From a checkpoint of a small transformer trained on Wikipedia: 96M tokens.
Each number is 500 + 40 x the weight over its row's rms, rounded and kept within 0 to 999. Layers, rows and columns count from 0. Numbers have three digits each. The size before them is the row's rms in percent of the matrix's.

# layer 6 MLP down (transposed), 320x160, rms 0.167, rows 277-319, columns 0-31
104:496535523464491549421420469493525500516525520507495460525512527517542495559501513511461448474498
109:477533497517500503503546568546561519518470510438500480503498504595505435474545492412509464482469
096:469461481463537495520500467535451523529529522512514426436503403504474506430514456531499481495422
117:510453498490458529578515436480537497470562436461458605524492457545466606509530539465520466499545
100:505512534526525426511467561499467507558493487495513469505473567524466532503477495572495498458541
103:573528478430561580520468468491546408450539439501449564553511531498441487496454501477498490483528
104:474514529477527488547463546515543435522503465489567600474504514419504435497572541586542509517453
096:495515534512487455495512443492565535545508535449449512524477526498524545563435455450474440503515
104:511527500498514515462501545535471512508481412477454537622507480494494544441445571560504516431493
105:521522451548481434464490482539483491515552489529516558560460417484519497478402513510436529512495
096:509447491475482549476492418559513513554547519543491454491550476509484487443513533474502542523650
104:456397534507521546477515477480500477419501483524543508496544483491535497508511562483443515525586
098:535561502500451438467494483447552514474491522550552441533493460503491515486533452450560493473463
100:542498426461526511469513528557488522486530411463526545422467491518519461440486472465379435453454
104:461511478477574528498484493454489539541472518477480466529481479468538538457503456546529487550485
097:477438629514501516499466531474495491469493464454495467546494544524476540537462471521498471540484
097:547526525530527456507461545579433551556502463413549524494513432482524517561479533468535530495518
102:512528430507524551461562447508519473564542488515536508539490520544530464537460509510507441466577
105:567514530539446469425447477457454458456500513510463476531540477511456513537503496460446475446520
098:554531436564517448502563567509471499483434433521568454566528516516449567515442480584462516526510
100:524492570547508462450524461510514512504499511461492538535529531467438572558505484526552545456561
096:539510471475504516504521511524453541492489499470498473511469486461505460483446596467482490543506
097:578575535522563463548540492470487526518422516522467468493436490446464568513454543516545465435468
098:504527542513485443509509462551461512469505540457546527485486522448486526550521479480552504514482
105:480498516550435550528538408505538489544533558550459455453536549536524454447518542457524455515549
103:470544461552510463483542615479488553477471545430438524493580472493440513494497499541497458525489
101:545461555464498451452519501495466468500451518445495445466482574507467492526447467431481529460491
102:513585476459435477436579523517494488490536505511521542446495459453460427487534560486467528477506
097:578460495486534532469450497477494512437423457479599493525527535454494556447506506558486506496527
098:554508489474472457509464478488482419574519429589482470489436508460517500500482531440500477491534
102:510556544498479474455454479508544494528537548527443467488490484522554531524511472498466478459489
097:529454454532492443484540504565449575548484478465481532497477499410472471505507506517517489500548
092:502523472468501592444532479548477522537518466540488566552490481508460544447526452486505486500488
097:566517474462510557479494455490512506503550529474547492448479489453409532512491539496533539455495
101:555551391484463539505362555490539478462601483472554434512514518522548462526540512455473508521511
094:435501516487471420463455546542569556480468551530585559529544449481485495496545514491486488453479
097:506456475535525517471493537432552513531529445505444474514390494586487563490538459535520482509475
096:490495479482481470499514476509475467514466555546563504546556503467537539488432487595546518469542
097:546471460496471520555490497557488475484484394539575512523606510537490456441470515494565490567509
087:540482503413438498508468486478509491501556482451545488492454547500564485447501520440484498483452
103:513491513510571474455496480509544492470516511547477515475526495465497582541528456522495570537577
097:506469528518497469500501497486515509514492505513525461484534504521475498434485500535528502530456
097:483502518464466480496430550527476487418495528472527563438546470477566417503542588463560529464497
# layer 6 MLP gate, 320x160, rms 0.166, rows 278-319, columns 0-31
101:466587487442490487526485491508490428534531515510542485480515440478537432473540517502511478568575
102:480478479449500513465519527544474479452471488458486493461479572504571556486496477466503470542526
100:494562513551482490546501490466511527501491442406480577459504477550505524538499527481489464515531
099:460484407440485521565471467483491534514529410573504522561493518456521548483460426547517476517404
098:514406467477460532432437502494519530478474505571517453553476461497510476563532445503487568497441
100:433551562457455526485522511445447584468470448477481535531432468550525521513505474499481527567522
100:496500458549496559514453493458529421523482525487436452528523447499543485479504464492495454491501
099:460477500484514488497471455479519535533470522546432445429484573493517456420505533539530522461519
095:433523547524550498461572500519418531507515501499517495471396591528451393517486499540491550496464
090:505456466510496530458436469453457455527467541552534505559499488560537560485530492539517457552399
098:545463506506454576560564474508507395479488484583517466478429518464515496458490470458527496537501
101:457498479564501445503406513487492500487500476409478487454573476484567464525521509485464463460507
096:472450506523572509516438489475470503607543517555483564560501573488498518487460578457480453488498
103:508507556514486518552506467552538545425456446515524490484508433523494531522530479485548450429580
101:467540456500498466468542488506533518535470557509495572402493531512568479494483442552476451554490
101:455532489581459530432487504450488469517530537548539428508458536487515537494510487460492464478414
096:491524493446535535503465462544506453526559468515435528406475612545442456524442515548523572501515
110:514513566491488482404501466546537501524488479451498456461551485506501524501477394542422481461459
099:488450510525464499483537432525519558531473471500446513492572489490543461451535503473511549537484
099:437445492499485555539514498389433503465556466457466470467526491576503431503499565484464517452484
097:553478484498493409479455558480476454497435500546511556411554539496505486497517553551568490530478
100:461486499520524454470482438512552543445498525532582512490521557498499496529488493469510504459384
101:464495447533512545490470558543522482507514477558400396417521415497499537499593440508562496477565
108:469449501420439506545591487491476576452501527467482504485548438489498548433548513448470549554506
100:514570498506585466504486480526499469498486547508408538453520498550535432572537486518514430511529
110:454450508511471490443449476519518525484467508473448549463520495558525547491523520494495450524506
107:491482501519479426485486479541488582573524565534562564495568464455437472498487536511513550463434
100:508456472475491521500539534519493527495490505478437483521515477487545527525531538533476503479486
095:523480407484495552576534493552485457499497489449475458438486444506502511541554609471457495447521
108:528486496447474501464571539519453530533490428503574512445480459476504547559606533539445490510475
099:480498542475607509510503445532455435490513491524491452549445521475522460562484501464521521572400
094:512550502456542497486472477533491529468528507510513509480555564548552543483541558480522500494469
096:537505469479490450516507572465456450497503518587505530417499481492561495461532525504579511435494
105:479513590513562451490490491575500521529513529538544436502440498523526563482516499536465520579377
096:538523551458483543508535550526459518521507536504433516563469544540552561535540489482543482517537
102:460525490510509504455578462527526438537449478450547432485457411521445507537504436471494467465579
104:456489473545554542552501530522581526499512478478444510546465500455436518439540558475421496499516
096:507502481553531543529456545542502514485534460503466570478539476448537498492482501475468403515522
096:518485467539548494501501516479418482469466465455478484508544501499468503491500473451444459499570
098:526463509538515519528532523492522484469496518518476485530513509551498549523499447525410550481499
088:503507471538432492534462492498491436541554514483490517468519551515551480429436583498553496528465
099:457535472553497462523476445535468505510460450445471502508525510474549455590534522458504539496508
# layer 6 MLP up, 320x160, rms 0.168, rows 278-319, columns 0-31
101:519514477541499567496490505504470482554560564530541480544397490502498536429509462471453553547455
103:485468512393561556455487482545561496497528504511493530497522511495500517551550486484478562517417
101:478558528436531539529582475482480485485514500527475410399483460510539529447589504538537555485542
098:473564453485461507439494500574492515611556539561488433477501400517486553441527467544465497501467
096:511495547424488418523516413458491566427558452568461504491460444569549449499502551502498475536572
100:501486479495558492503534561492532464518550527452434509544497440540520494471456555528496481530584
099:492540451499485558487552539468465543572544494411469463496483528445551497507566476511546641559544
105:481506433495499520475528484444478529446466438457477399516418555490527605499524508451423507495494
109:488518458468573503465469478534485484501481489491488501479474523566518479603499556523527550563552
098:517507520471506635544551466466409561521499474587528415494520529543530460468541494502491417546464
100:550552486538514500540531512523562471519470539543514515507451430443587513466500544480484521510546
104:484501524519529562517470487432526427494494459578441609498499511456457543491420475439503558545515
096:516512537464524464511542556495486568512560433495447539479567489478509503555467563490410479516453
088:546488453481503571407471498423489432485563500559528545496450547575573500454419538555433524526481
099:526532524490453510426431488549579505447513436468472453510494485460517533473500478494457506497510
092:454512502494539538549504436525535531581441543570461466494485468427468485474490467484544439543472
102:500481470521501468503504456535515440521521444442497525499478496527387535503536544533543537470408
097:483484489496430546553453479511459489479478499451536525570481532455536545538527473459411431476488
100:467471472545491421501479542410607524574479423540452521450563473520531502530519487480476506470540
097:481514411466596513507464543443486568515570488553518487555509503502572537549462501497453519463495
102:576513562526450442525539499506490527500549492481562496486532421546458525510533489474496506428449
098:518591561501534529505513539550535548508525473492498500526595536531462482497456474563523511460484
108:469511575538486506567441472492500484504569419482434501479507493502527571500464496445525465505434
106:491453558374551500397499442474507551511422462437567569536503496474541511557509543476465548531475
098:532490505486450457554451510444501517524555507394487462540513504517568433447501528522524502528526
104:535412466460506503445463535502493523496546555499502494448496497522520501399530497550514483517536
104:473492473471611479541470514500560493524435504563508474545542545459505566487474528524447476473537
100:457473504523510485584514507544528593493502494523424553504472432428537468468475527491538528567481
099:549466503405511528483477514429450491493477522504552592507628473504563495521463390487525446501565
096:507525504518488536483511479417502510513515481524474516500450560543586457596453484553494448448477
098:534478555488520523527456518541574483504457525565535445492510518455525450555548529445512462502507
089:471540489529524405499484506482498511514444485487579471468492543469387456515525483459509488513502
103:458513516500463473490480568492511558530524514554462482515497507469553458510533464472495494479546
096:465521443523468543473468560481539507542483488470536439504437514520507465456460515419475506541569
097:511507539517465567446546506486463472464450497576501465591425572503517497546506532546451498587459
096:491529463547479502507474561504610566534555452444477570454527508500556537462473521516506509494489
102:515553472501550491503507534519502531453493478619489497490508563565486484572543398499455463489484
104:507577548534481488451567513558512547483482590555470435524483492416475528496587505560511487477447
097:536506567502500504527514533471509564556522523474527508538533530561473504502467523547555516525516
100:459455493480518508452498521486488557503470523535509487581382575450536514553467488442436474570528
101:494560501483514504474576449617524523509547435431541517464471560480435549511554461482459441450457
104:464475474502456486513463482522424493581446528535473463504439525563569539508531469487548453395445